config.toml
n_kv_head = 2
d_mlp = 640
norm = "layernorm"
norm_eps = 1e-05
rope_fraction = 0.25
bias = "none"
optimizer = "soap_variant"
grad_clip = 1.0
warmup_steps = 200
Each number is 50 + 15 x the weight over its row's rms, rounded and kept within 0 to 99. Layers, rows and columns count from 0. The size before them is the row's rms in percent of the matrix's.

# layer 8 attention key, 128x160, rms 0.0439, rows 85-127, columns 32-63
133:32 36 67 01 25 46 57 74 50 59 33 46 63 31 28 43 50 20 52 49 35 67 55 70 29 63 68 60 33 54 49 35
119:57 49 79 75 62 60 59 29 34 39 53 48 29 24 52 45 33 43 34 55 35 33 73 50 56 55 29 40 63 43 53 53
130:71 56 36 76 53 93 53 59 49 59 57 53 69 21 46 29 35 66 34 53 39 61 79 79 15 62 65 46 65 59 32 66
122:70 57 58 47 63 49 61 39 55 41 51 46 56 69 54 32 75 63 62 49 60 75 70 28 34 61 20 39 62 25 72 49
132:07 64 68 55 64 53 50 50 53 49 31 42 39 25 82 50 33 47 59 60 54 43 68 43 61 53 83 48 37 35 70 42
136:39 48 39 60 26 64 58 42 31 47 28 55 29 66 56 59 65 33 55 56 66 20 53 58 39 57 46 41 39 60 42 66
129:44 58 61 47 35 33 49 55 95 35 47 48 67 55 42 45 45 44 39 50 65 59 32 42 65 60 35 41 50 34 37 34
123:31 69 58 25 54 45 55 75 50 58 71 55 44 35 45 60 51 18 64 55 32 29 45 34 54 53 44 38 39 38 41 69
130:71 48 20 49 27 50 56 65 70 67 50 63 64 54 78 76 49 34 39 33 69 62 57 46 53 57 65 50 78 39 99 44
123:29 39 38 35 58 62 48 47 30 67 39 77 89 42 33 42 42 38 55 33 46 57 78 58 52 41 52 63 50 52 29 40
122:44 64 33 53 41 68 67 50 93 62 66 69 44 21 54 77 29 42 62 50 54 69 50 42 48 53 58 19 31 40 43 75
117:27 68 69 57 43 52 46 31 61 41 42 49 32 56 77 65 35 48 77 43 50 55 45 60 56 55 67 69 45 42 35 25
122:56 34 73 45 66 43 74 49 33 46 28 72 53 65 33 58 34 62 47 60 77 47 72 43 28 46 52 50 26 36 41 44
116:56 62 58 47 36 28 17 51 94 46 47 43 60 41 71 55 56 40 40 43 51 52 59 52 33 52 73 29 67 55 51 96
131:37 61 71 17 18 52 46 33 61 50 66 62 59 56 61 35 69 57 45 47 61 72 62 50 64 30 41 04 52 34 49 57
122:18 64 46 40 59 53 36 57 73 67 80 34 43 00 59 71 47 92 66 50 35 66 52 49 77 56 09 52 48 56 54 71
122:52 30 39 56 45 56 46 33 44 61 73 36 53 69 79 33 40 53 39 54 61 52 50 67 27 73 56 60 35 69 46 24
113:47 41 58 39 65 43 59 49 59 55 36 65 58 36 51 59 81 44 56 27 53 53 61 25 65 59 67 69 50 30 27 49
133:83 55 56 40 35 62 44 74 45 64 48 69 53 72 49 71 41 56 55 48 57 43 39 56 58 39 47 49 71 61 44 77
126:26 40 36 52 50 50 36 55 88 52 65 67 31 56 41 54 45 41 36 21 50 72 55 34 48 60 26 67 63 19 68 39
113:44 58 36 61 34 59 57 60 44 61 45 22 60 32 70 70 43 32 33 80 64 49 35 73 38 32 47 69 61 67 56 64
135:38 57 58 61 20 59 68 45 64 29 67 71 51 60 29 70 51 48 50 51 49 54 33 71 54 59 60 38 54 47 21 66
118:62 60 34 66 45 52 44 61 81 60 84 30 92 23 62 70 47 51 25 51 23 35 48 46 11 58 56 41 60 37 49 42
134:47 43 68 45 25 38 43 51 56 43 68 48 41 35 48 55 66 49 59 62 24 55 68 24 61 74 61 52 53 30 23 51
123:32 38 74 67 34 43 53 91 29 59 39 44 40 54 27 78 52 66 53 71 49 21 43 70 62 49 47 31 48 47 58 52
118:35 33 21 50 85 40 66 63 51 46 57 67 54 53 26 37 49 73 77 34 56 76 60 57 69 61 56 60 31 55 66 47
118:26 52 63 73 71 35 46 49 23 68 51 59 76 51 42 48 48 55 66 67 47 49 40 68 32 42 23 13 36 46 45 51
122:65 44 53 64 29 20 67 82 63 64 68 53 68 39 47 52 50 47 29 43 75 50 45 36 60 29 70 41 61 68 60 56
129:37 68 40 48 64 69 37 47 54 65 48 38 70 31 57 29 70 79 27 62 29 51 67 58 65 62 46 22 56 71 43 70
127:39 45 58 47 74 45 65 82 48 24 54 66 48 40 65 45 65 62 49 32 44 29 69 48 24 44 40 51 49 33 49 51
127:49 29 65 62 74 19 66 58 55 64 54 50 49 51 72 62 63 50 78 59 58 33 38 72 48 22 47 82 58 53 55 59
123:36 59 36 15 45 24 47 65 65 28 41 49 51 66 39 74 71 65 34 52 39 42 58 24 80 55 49 75 48 38 41 66
130:46 30 71 22 29 57 52 92 30 50 45 23 31 47 44 60 46 52 58 51 35 49 47 57 44 36 65 67 69 55 63 41
120:51 56 55 62 46 14 36 85 37 46 58 69 42 00 67 39 77 76 61 52 44 54 35 80 45 32 43 46 23 57 32 57
125:58 24 44 60 72 45 56 97 61 51 58 48 68 79 32 65 58 37 55 28 59 27 27 37 65 62 31 72 49 44 39 67
137:28 39 42 53 31 46 54 71 46 40 53 38 34 85 29 67 59 42 44 72 42 61 39 29 56 42 38 51 60 74 65 36
133:47 60 48 55 71 62 63 81 60 47 74 50 55 47 64 49 50 41 33 67 74 40 42 52 43 63 53 21 64 82 42 35
126:55 53 43 32 56 48 51 82 61 63 32 45 49 52 50 67 67 16 65 51 62 50 51 60 71 51 20 41 56 47 65 32
130:47 71 44 23 44 27 50 33 43 49 47 45 70 37 40 69 44 46 64 35 47 44 42 24 53 54 44 43 57 33 77 45
119:59 64 65 50 15 46 54 35 66 73 53 33 34 55 14 19 76 40 63 31 31 37 55 60 43 62 52 17 45 62 68 59
119:43 34 55 53 26 50 32 46 61 85 22 51 67 61 37 63 49 16 76 49 26 39 36 47 63 57 50 61 33 39 38 61
129:47 28 41 59 45 44 74 51 68 50 43 53 42 46 56 28 65 50 30 37 30 45 54 93 51 63 23 55 56 53 88 43
127:75 88 42 29 50 45 50 50 50 40 45 57 41 56 35 58 61 39 54 50 79 76 57 45 51 43 72 30 62 43 37 35
# layer 8 attention query, 128x160, rms 0.0438, rows 86-127, columns 32-63
124:46 64 74 41 66 64 54 28 30 44 48 43 72 21 48 64 29 52 25 32 50 63 39 73 44 44 44 26 49 58 40 51
142:57 45 52 45 39 29 62 64 51 40 45 87 60 20 61 56 13 27 51 30 35 78 71 39 37 32 49 23 40 73 43 63
131:55 72 37 66 74 31 57 66 57 38 74 37 69 68 61 36 45 45 29 91 44 54 43 55 39 46 40 28 47 36 29 54
142:56 34 85 61 45 54 79 57 46 64 53 24 47 47 68 92 43 69 63 59 60 39 35 60 62 54 53 46 45 34 45 43
150:30 45 36 39 34 64 51 56 66 68 43 56 58 60 46 51 25 28 49 66 68 28 44 67 30 51 49 76 61 61 70 50
139:69 49 65 47 55 36 46 46 72 31 55 43 41 43 52 33 61 33 41 10 73 52 38 58 56 70 60 45 37 65 52 41
126:38 70 39 51 51 26 73 14 59 99 35 54 57 42 31 60 52 57 35 37 52 57 59 52 54 59 38 35 56 54 55 35
141:38 45 60 56 43 50 57 42 76 66 45 45 47 44 69 38 41 80 37 21 70 69 39 56 23 47 68 53 56 50 66 38
124:35 05 52 35 49 42 74 62 59 52 08 53 67 44 68 70 35 56 53 31 66 41 65 69 48 47 71 48 74 73 42 59
133:42 42 54 38 47 35 33 33 63 65 58 55 80 43 42 81 13 37 62 44 47 72 39 55 39 47 69 55 36 58 33 56
124:54 59 58 54 44 17 55 36 55 29 67 33 12 82 51 72 58 64 81 60 56 54 20 26 74 40 70 40 60 48 59 34
131:47 50 58 47 72 43 46 42 46 40 47 38 78 45 66 26 61 45 52 53 64 46 51 64 31 32 83 33 76 61 52 42
127:22 72 54 43 32 40 58 47 29 60 66 76 40 45 33 79 24 52 60 49 42 42 35 42 41 56 62 42 32 76 75 67
144:42 83 56 52 68 37 59 41 69 57 77 59 64 52 40 63 42 40 57 55 76 67 26 71 57 40 54 41 31 31 58 32
136:37 40 45 51 54 57 51 61 74 59 64 48 58 12 74 59 65 67 57 30 57 50 71 60 54 65 26 41 38 33 35 42
130:67 43 32 56 38 87 49 42 47 69 50 43 58 62 44 46 59 38 56 54 41 49 68 58 50 50 69 50 58 51 33 49
124:57 19 45 60 53 69 64 35 65 55 45 52 44 51 62 45 80 68 69 84 67 45 54 46 41 53 72 42 62 44 32 49
145:29 61 53 21 56 47 26 63 64 71 51 33 57 59 47 78 21 51 77 55 59 56 33 30 47 17 58 71 76 56 46 58
131:37 62 42 44 46 08 40 36 52 35 60 48 44 57 37 63 52 51 71 39 59 44 57 54 64 52 81 36 44 39 38 55
120:53 45 43 56 26 39 60 57 40 47 42 55 30 55 43 37 43 35 50 42 62 53 44 48 51 52 30 44 34 51 72 64
144:65 46 77 70 36 46 45 44 45 20 40 53 86 39 45 56 18 60 69 40 75 51 30 70 70 45 42 55 34 58 51 63
129:45 42 18 81 57 49 35 40 51 42 43 49 30 56 54 78 50 30 56 41 57 59 64 57 27 48 46 53 29 59 36 40
143:48 41 51 46 73 19 53 56 46 69 36 47 51 46 40 54 43 55 52 50 44 48 49 53 45 72 40 39 48 48 44 38
130:10 76 70 56 56 53 51 44 63 38 22 47 43 60 57 70 40 54 54 50 48 58 48 68 60 49 66 41 52 44 55 37
126:50 34 46 67 45 27 49 68 72 46 29 63 44 61 54 66 70 54 56 25 49 50 86 49 81 40 48 58 63 61 27 65
126:37 56 57 89 67 36 44 60 59 34 30 31 49 58 48 54 34 55 69 63 72 59 22 56 55 34 50 69 45 45 50 73
134:76 67 77 79 59 75 67 24 37 65 66 51 46 73 38 44 55 65 28 51 37 52 60 25 27 57 69 56 37 60 47 61
136:46 34 58 68 37 60 58 62 59 60 40 55 47 29 65 27 61 54 18 65 44 86 17 55 60 67 45 50 64 88 34 64
136:56 48 60 52 65 69 74 60 51 39 45 61 51 57 42 68 77 32 40 44 29 37 64 38 46 51 66 62 51 67 49 01
139:71 43 42 47 64 77 78 36 67 36 34 31 38 50 71 62 38 51 38 34 31 52 20 72 37 26 43 51 63 64 48 55
133:33 36 45 43 78 37 63 34 44 62 48 48 49 40 60 36 67 45 65 65 58 63 38 43 56 68 65 79 61 47 52 29
143:44 46 22 31 31 46 41 59 50 86 26 58 40 57 32 49 78 53 44 29 42 41 47 78 73 49 35 76 52 38 54 39
125:66 38 37 46 71 50 77 67 62 62 46 56 37 29 51 44 40 59 48 65 42 76 55 33 84 93 46 51 51 66 32 26
133:30 31 60 54 44 49 59 50 51 42 63 31 49 68 48 58 81 44 74 27 45 30 60 33 60 32 52 58 75 39 54 50
145:46 74 38 68 42 63 66 53 38 50 51 52 31 71 55 21 44 48 44 29 40 74 50 49 41 67 48 27 58 40 47 58
139:42 61 70 31 18 64 30 40 55 84 77 63 30 57 44 39 35 38 59 59 50 28 51 51 65 45 61 48 65 84 37 22
137:56 50 43 58 44 14 54 61 64 21 51 41 47 65 53 27 41 63 36 26 38 42 42 48 78 39 10 63 58 63 69 51
140:62 49 24 47 52 49 75 45 26 28 47 50 73 33 54 51 70 62 52 48 29 51 32 66 46 46 42 41 63 63 39 43
125:60 81 51 53 28 43 28 47 42 47 37 54 62 34 36 32 57 48 65 48 37 58 55 49 71 27 35 31 40 40 52 40
127:66 35 67 44 26 39 54 47 79 54 29 76 54 40 59 55 31 77 63 29 50 65 69 35 49 46 49 44 75 42 50 53
136:55 51 53 47 49 24 51 55 51 37 34 14 64 67 50 47 55 39 43 33 71 91 72 54 37 71 60 78 37 56 55 36
138:67 69 46 51 26 57 52 46 52 21 62 50 41 47 34 46 59 53 44 40 51 24 44 58 65 25 43 13 73 55 44 43
# layer 8 attention value, 128x160, rms 0.0442, rows 64-71, columns 32-63
127:56 32 32 61 46 29 59 64 42 50 68 59 40 48 54 43 44 57 70 30 87 67 55 71 46 48 34 44 37 43 48 33
117:24 74 66 62 45 59 56 45 69 35 60 41 46 22 36 42 36 45 49 34 54 54 57 71 35 40 30 64 44 62 40 25
132:38 64 41 58 41 56 63 62 34 35 75 53 67 54 58 90 72 29 02 63 33 70 47 42 37 35 53 66 40 45 55 45
116:63 57 53 41 64 30 34 67 49 42 27 31 54 53 62 57 81 66 66 37 44 60 65 29 52 37 61 00 54 56 66 64
124:61 50 53 58 63 39 39 57 51 51 74 36 50 31 52 70 16 73 73 65 58 34 70 53 49 44 78 47 61 52 60 32
118:46 30 82 76 43 54 35 67 46 57 29 46 82 56 32 47 39 31 72 65 28 70 55 36 32 41 48 49 56 56 29 44
124:45 33 40 40 36 53 70 59 60 28 62 74 45 44 47 46 32 48 72 36 69 29 70 54 59 59 42 26 47 61 56 70
111:31 68 49 47 21 63 53 68 53 55 48 57 68 37 45 32 49 48 45 71 47 61 49 40 46 20 48 19 61 38 19 43
# layer 8 attention output (transposed), 128x160, rms 0.0544, rows 64-70, columns 32-63
128:38 60 28 59 65 76 47 55 67 44 44 53 37 47 59 55 56 45 39 36 30 58 53 49 44 65 43 80 84 08 27 58
119:83 43 49 51 34 34 51 48 43 51 57 46 64 60 85 58 68 62 45 45 48 54 56 37 48 50 46 52 57 37 68 85
129:39 51 85 42 45 58 10 43 18 86 28 28 57 42 45 54 46 53 70 55 74 38 50 65 66 74 37 46 50 73 25 57
122:39 24 64 38 55 63 81 51 73 43 31 42 31 58 31 47 51 53 45 38 14 66 56 25 76 66 63 59 68 67 37 36
128:38 50 27 46 31 63 57 47 39 27 34 53 43 64 56 50 49 46 62 13 55 62 57 66 86 62 62 79 56 90 71 66
122:33 89 14 36 68 64 59 42 44 33 69 43 37 62 81 63 67 43 38 38 75 59 57 71 54 44 34 56 48 40 46 56
122:21 56 77 51 51 38 19 40 30 38 44 50 59 42 36 73 63 22 30 29 27 43 52 53 49 49 60 58 76 49 31 43